From a checkpoint of a small transformer trained on Wikipedia.
Size: 25 layers, 2 heads of 96, vocabulary 8192.
Training: a variant of SOAP for these matrices, 6022 steps.
Each number is 500 + 25 x the weight over its row's rms, rounded and kept within 0 to 999. Layers, rows and columns count from 0. Numbers have three digits each. The size before them is the row's rms in percent of the matrix's.

# layer 19 MLP down (transposed), 768x192, rms 0.299, rows 590-623, columns 96-191
094:502527502479474510546505511525502482497487493490535505530494488505436508506453476508502482458532502495523539502496467502516488513465494530509514514492490491489462471487500502478467474490440529468530473518503580502472499489501452531502539503516506483514493541499485506499532505547512522520
097:511494513493483519481492486503484472484426521494482493488499483518479481492528479498544499465518490544548502470533503497480501510498502519493501498538497480454507493525476530525509461461518440489469497501501481534461473463505538533500518491508543533527465509489503508512473508514506512525
092:505507518498492508469495480485484482468526461478526528428504511523479518468495488475506481545525534473520507525468502491500462490465506495457472429544450524495531524479498504493500503540514525479508497511486516485540567458520451489461534457537518484517570493522513512478447516499521507544
098:520471502473497501484539541503486494496515477514493514470550506547527501461469473517512476490497499506527494467489523561514515484504507527502497476487489477493521512543541464476523491492450484525504476487534465495500516444530512556521462501474508460536522469501521498523496466549436530469
095:462517468522530492439510556448511529507494487563466499514484517480449505545507528490496517507528491523510537491507495509472509493462467513463496510496487489493499444526443515478488483514492503504508512510543495497506481478501527482492479483497531508491504462448523498505490465455494473475
093:508483494523521474472481448506516521520536504489513480496497543457508489443502484505547522524483512521501491520516497506496506466482493458521491485499506450484449499511531479488517469515479516514485510495473534521482538513506495514522528470478475493559475422509535474522478520451525481558
116:529526485522500489492486514524521522492501443481503547502526451518501533506549445526509513489462503501508539527474553478499470519490494514585533449522499501486478514510497483519496503538483500519481517486441502521457481492489495490459488518544508466466481500458479486517470531488493480512
093:502503508505490512519489442522520500549478498510503529482510477518499493505474493506471510465482492499508468497515513531484505480453488481477485487495484487480542527498475482531490467473505470487518494477521544512528502502451500497503519538514528492565479511494501525526519486535501516504
104:447532490499525494511507478499458477523525510484502496473516497508512540455488470485472554474504510539500510472481470479528484517466542504493487499500463495494494475436494506534481510500514563511474533511505516522503508485505494509513472482549456523439549512490508497530489491527477506469
109:481469496483474523480473511530513517517511456518514511461513479501494486537500517515516559501477504520468503514508467475489545575509492569508464466488513479508484504498492505538511494514534489536511510558559453492503538489512523481527497487475507478475529486498534536467531502522499502475
095:509499479510518495508522530452488462534547510503503471507501443514540464485475461529494496501495533498470486492483455482502496497471490465519498461535486480472520496493540512535531494507458482496510526460456505490470535478506474545502485516499557488496506487511504525492475473457487517555
100:462497495561503502550516497461526460478516522531489479517513509517513510518497528559537513503544472487522526463494515500541523506517534475501510516511479484471523488487490499524524506507467536496490515493493490537488499481546521484490508484516487492500485532479483467477455491505523485485
089:517454488488481493507507483524535530497527562524470468573482497530487514473462506499479507566524450498517528489519494494508489552469502451508496498532509489462495499531502507514518484511517479471477487462448486498495476488493520475510525493517461463515505486513477504476484466479550505489
101:499470481556497460498482504491516490513522514474454499449505508530505487501488580490514499498506519490484480503530488523476523506497537492505511499489509490514496497494472512508538503470474508513492530530499484466534495484510462468501498480443505487473446528504531486477530555511532476470
097:467498528432520499513537471511509494486488527496506480464511503484460518489467480502499503485515489480506442518458567517521487522539512506486533458511536505524497524476483528501471508490530474502508484482502491486501497492495542525532506516517492493533504538518496523500505507503518482502
104:533476520484555517508451487484525495481499517480487502513490540501509514499468484457523530472517475471525522521491536503521571488507531504497495514522540505493549483500468556466491468511511495469463481515486508525531514466520523496519496477538521553486502498524519497524482497497450486481
111:442504537475460483468489495477499509452490471515514518538503504510494491520505480503567505505468494511535499519500480517498548540525484478511492494515474509508509522519492508494538480471484487515512506497491535561493491473527478561491469493448478519460531515461514493510441507513456502533
092:519482512466517500513514487498513518518499523546486513488507499497497528484477550493509493492456515502500491469527516507450476513473505515492491491490471486532500464456513469478540481524523503483476535462493487479508442496476526445487469516534493471565509468552499503493496483504467522511
108:517524453509494497504485482494606526491529488519517512484464467486475437475510509539477488498477468513503441503484437444517501486547472486483481454477502506511436486511492498473477505482494490505512456516519485550490527531498464492489506512523497476481497505469514509505544529485516525540
100:517543526470491474486498460492505491522509532484500534504512470480503512511497477469496498532524515510523526486483513549514500449471487499488490499500521483539508509540493502450521492501496503462498472501451525495531460483521528497480467516514469522502517504536476509485471463447499537496
111:529479468505465557530498485502469493480515524536504468504496503525496498511481492486537445474492451488494559470495514469490476481483501482512480534493457530498540490507521531512548483510500506497501460517497531458464489507522512514502501510511545516534489493558470528470468469444496515537
096:460505485511511455457464490484536441524511473497502462475514485492459511490480530497476484498513472529524489446494474517486499527492497514511514496545471467518516512473537478538482471457485502486502507499509486489451497499514420507496487524503564485544478496520539519520495482483468509472
096:467506486532521517521499510510468467480471535548522537541515501543444548471502478548480491483503537513465511538530475499473477513543522516465479474529522467469469489538493463489506523510486496476487534494498503549481523508482541505490525514508519566547511480524533484483503509494512539534
096:488525555526513555486508504537564522517482523486472500497493515531489462501503491515463531498506451513535474527521487502544471516454485511443481503509441502515499473538491561492541537500494492476501489523496492530523529494500541483478523466497523479471502534500491480468465505520522476496
094:525527471497500514532534484463518482498533530489514480489488514471495514512447462540476476498467488490530533517493476485494532495505493473553496482499546501478508507515512481487515543478508490488525526517478480488476498475472507452489446510482512472505499471480510495506534470511521525534
111:505490500508478541500541536568459483495480511458558495492518471528454497502502459508537523493508433489504479515508471509473534517506483460513475515494473519541490464513483529499520519473486549518482478464481486498532476456501527514476503520528511458486532509502498503477449501460505505506
104:521502502532498550484516468468496541535479480472502453465454509539482484489558489495467493517496470538505485477524473488463477508469508534490468502510507503531543503474504466539515502485510461534502520521523506516547483496490471475478459541523510533547489514505498501482482453473516492475
109:504482497497495493463495540506530530495492519494491492509495508493509515495485447524506467484509500433489479486511533496456527480500480533529475504485498554523542479501483469495544442520499464490495464515528495484542516528542500505459473537489503499506479457492502493524478506520516496468
087:502492530497504530510486480490504485510471477504539523520512510461529507498463481484484488516467444533505504484497512478525482517494527471469526520467532497486499523525535502464482489524481483527462560469479463468507501500525447558444519490506460534546503537525455503516474502494511521521
107:469521517496470532491493460502532456499530560490472476493493483482469509489513524531504458520508446552495470508483470520500534499493534509516525492490450486519502493526442492509510512517479451503483520494497478504468452515514518485514507514497529507467555530483497482518512495473519525503
112:525503470476520469538490530506494502449496452518487493495466526522484445561519519482512493455478504502494517513542480456458511476512466492499474480466487528435471484524502466529476500533423514530533500540454534512505483511458457522509499497517496488465491442522541472519464537475503477484
101:484509475540499483511516530532547484504463507514493505500490530460504478494494479530524533509497439544486508480455527475502485509514467519527517502456496490482526497489521521503517537438466501493483558491497496489472515489531527509525472489508515450494448449520493511498508491492477502515
106:506498513499509518445514530519520529472447516505503488505474522501527484496481520568492516500491503509475475519553509513537497512469493505466507491501537467561531532498522497486543458443486480506460452516477459515502483490517484515494526523516524503477513479492470484516486513523507527548
099:491494490474532503505522572503505491486474480526450520563494548530556459513493501504480480468493506462498523512549488503522425515475510527520486480472462489488509508498471512524500475501510503502513508497504501557543485508502496464508495450465514518513505505497517568482451479477545524489
# layer 19 MLP up, 768x192, rms 0.342, rows 591-624, columns 96-191
098:548460494500466486444516512465463479486510479479526525541508502508500492457507491439484478490503541513483501499536487500491531523481510461478501507484496514475544524474534504517451491528465482503503486509495490509497440524539513449506500562531526528483496492486505497501485513517508500524
103:517502484492510498541478514524498526488514491449521493482475476483531480523487483470522531520516506489472505493442542505520539447503485511485513477503516498491443460488513524485449467507464482512485523494490517531515495486533519508522521480523507498503537464518494502482485507487503529528
114:490465501495462486518509488521482532460530507475501553483481519510526517481470480507510515522501490551496496500529520544552486520506507459531503497490464443502484500533500495499501496511514510513488505536536509529500467490509500469463504480546474443519498467545493474515480470485526474536
096:526531506474528506545524464503464501508522527502461467529522480495491519510508500480514484482475520500506505487506519464538496529492473489493528538471531510509444508512488520514495524493480536464492513479492511572482463543475488527526497520488511472508512511485504497538532496510492509490
093:487496509490486550531560466478478533506491476504545494526447502496510498497454462489460533479491552506473510489497542515521499510491489518476493484487495492475490495511524535501488525536504515470532530509492465503497530513458480493525476476506505459544504492484479484469529529503512475523
115:471517471515493506486539514471546520516510427481528521491515490491523498532541501510544491522485470498550479546508519485500528481474465506482506477485496502485476503494453511512519500533442482502456505540479519535480522485491541498515484551478533499491507512522445475509491511502479529495
091:515489531529487529470523547481499546496507478504497532543501505524450532437529542556519460499452494528484509491491485528483511508414522530476473518509517515526453485471523520507477510484500531476488523487477496506498512537464468530503500493498489496449512485493495521543498489492472480511
105:516479483488486465525524497487477467485516500464532488506512519467528469478491468473496522529526498476512519484503487506519463526526497537478532486509519478557451453462490507529511477462473525544439466479512495492509511488513504494538500489504519530443545474474519470465511562518470498530
106:499516507485451510521479495490479517497445503505504496479474492513516454522489502454514534441517501503474494527507454506517525487506487546506474493513481501525531513469486530483528484542518498479464517520509467502525509523467525513517504520512526496490492513465452488500497468550537577499
103:460490495480509506532483525452572497539512469509508530492492508494511501452525476518493480481491459498487495508518487475502498461478480538498494482497486479483508531516512590500498525513499455463506476534447488484517504529509536501489450520469487507475455504429545484526506522476483477495
090:484475487531503518510521497488487461475487551461483588495496486515503530509505475517497525473527489475515513496461535482520509515466510492509543508482524496472529488494495510476487535500512481523528479486492473529450533465512498497472474480517488538468470479450510508481487508495536510457
087:529536532518504457479500477516472497474542483490488475480471480489483488501491517539484493517476516526511486506458508473524493484433488472488482487473518491486494535464540471469513458494543548512521528505511511528507480509531501531530523511509496495532507522470452529531506536538497495530
098:545506490504543527532518476466513529445514501485495469533491542507537464478479515498486495545497509506572495508506503528502483465505493506513502521477472483477523519507532467502499467473510495516530501504541477489446464494482511465539477529442487544475486515525511549507461539517511476487
095:497514522460458507528557490498529532495544464473521484511486491506493482477496483496500508526514531486449507498531484521496499477500491498463548516484485495482504480515548486437484506504493542442554450472504491484465503518468514516478525484496508486500465516472495507511511496492501511460
101:531495466520526465512505492508499491505574507499545513528515491505473487507488550515517508483525516512484497501467449500488530522484530554538511493494478458467504481534516494484501469499508536500550458489465535484506500573510506481497468468506503522490481503483508512516432519486467458495
116:481523478483499480532484475547471517523507464519541466506477546535469527527524466471456505516489509533525504488469551490492528498508463516487436489449515483500500521534456492474525457463468543495487491494496472501497480472498499505492483474513516515457465514509478516469515511494492469470
101:520464494498506518504503473463503492504513475469521496513497540483491516467498523481491488481529476491488471550525488456460522503528471467554422491515501497515530464498516507493523473508456467498513480500514525554504477485493534500497522463450496460485468465514480490468538498471489500494
105:465502471486534511464497513539468511549526527525481501512461500497492482499512482453489490536514478500493525497501477482501486515480514486498473453539516460521493500554455545486546487471519540495497491546504507480498550451485490533473491494519508470478485498480482514494490424467532548534
098:535470508440508460553508507484539465518462497459501501510521519496498511505506510515522537559517531487538497494510502497495511509502534525489478510528465484481507491494490516498540504485485512507459498501519518513479473519511493479534505550497525545472522488500511502511504460507520536522
109:494513518478522543519507468513519515487504441507485486528507484493517529498478501542492486485515547490522493498479483499484517506497527487511513473507483526479498473515521543480492538500478450468532492494483447497484496473543511531493499514473482486507490503475527497482496499486508426539
105:492492483477541464470538477454529525499490496463485498520455551492553491518517505468481478498491461469492515473521487491499491491482502478473501516493484516490516483490522486473544502468477480482541534522475520524473475507492520522539494532486538492497495507440496485473523494516546486497
095:485519499459486484546519492487472507459549493485511488505482492501509501486486470538482524488554477462535503510501461471515548497474502536467518515496465487465536467506456502515528493491502543506501512523482495541476495541497533508440501501477532486495547510503516460550535472510529529527
132:492522497540501495516548499523486517517482477476479472472539497517511513539495486501472485507521506533503486486501517473527459556515478485453507484487461456522498553509505521499488502487539507486448520501545476426475505471495508473521507438529497485524515491528503517527498473509521478505
091:479541494461514526460506446503481492515512458488492533530496527490513479509533505543511498489515492536515504500522479523484524479508521463452491448482544483503465505537500483434507546498500516485525485495474524472497495555475489489491530470471485464535509495541484490520509515510490485505
108:565523490474513502524499496554483501530503508450490511480503496501487516512524481487511450535469488442474536529489473528499499480464516529530453537516465554514487476501487470546515494486494510499527496483502518502479502518511533445496498499482519548498514504533478524492471471495494457479
098:510477486515491558486498530493510506466524497452518504515509546506553497509521467526480501510507514479480468491499511529475531505471468526482525486541436506501518428523499543500500552491505457497542530495523510472477521515487518492496502540454441513536523501483512507484488498543461493502
107:504499513537454493540497513480508532504554484440494514514497497522473505494454489534500490510490487521468484520510488491528494476499484509492509474491544538525519534504536532464517473478512488468434506504528518473518529528431528476465475509496478449512499513513510460503491529492547446520
093:514549448509500511497482499502540505535526516489507526476485527461491489501514457471453500489520491488543505452483486510539471507465470468458514492515482519507522532492501459482500489497467515501524506468497539533483469555505518459490495503456484483520493494518472469501518498527529495498
089:460484559513546461462523477506478496532459533459504506499508458475480484508499476492510491517497500488522534528523519461438498508467525477496493452498538538466498509520505535499509505481482475508528468469487506548490514477528508477557454541510502502518516498507505502446469498482493525498
106:528498471535555514476525500487541495507482513505491510495523532543524523467530530495539543510499515503481502480544496499478536480530496511514454525515478494484506522520516499510479527527497454486514479443495491521532504560529493467485519477519512531497436479533533498507487464520532497499
102:480482477560519505500525527485494497494540505512556475439503465476493537472489499501526480489474506512516471538522531503468509498462526530516496503489506498508526459433485525508487491455472467486479518478512510474496491507552492502476498473496536478464492472518461540500519483481462498498
105:460484492488494541494502520485466449487530477462500526486487513512527479491452505526486502505545504486530484483556492500519538482475449497489536503494557521513492530482490459507469481491464538518526458485525482485464491518516518514502501514452494507512489479489504507490468527485499529465
098:455493446526510492467537488502485517523519511501489526459486475576524461489496458498534536520475505516488539487492489502477516464493553537493558482511511484485519510498473529503539516455493486468545499482508486474496533498526494491509472483512509516495512500477466469484468499540505543504
092:489516475519502500516504522530512528496505469471487513502510483489465511487536497486496496494478466496534531539514495461518541469462487527535538506513472457529504487481473487499469527459455492498468505526545461495493519505523490425525513473502493519492489439502521510493517550516468508508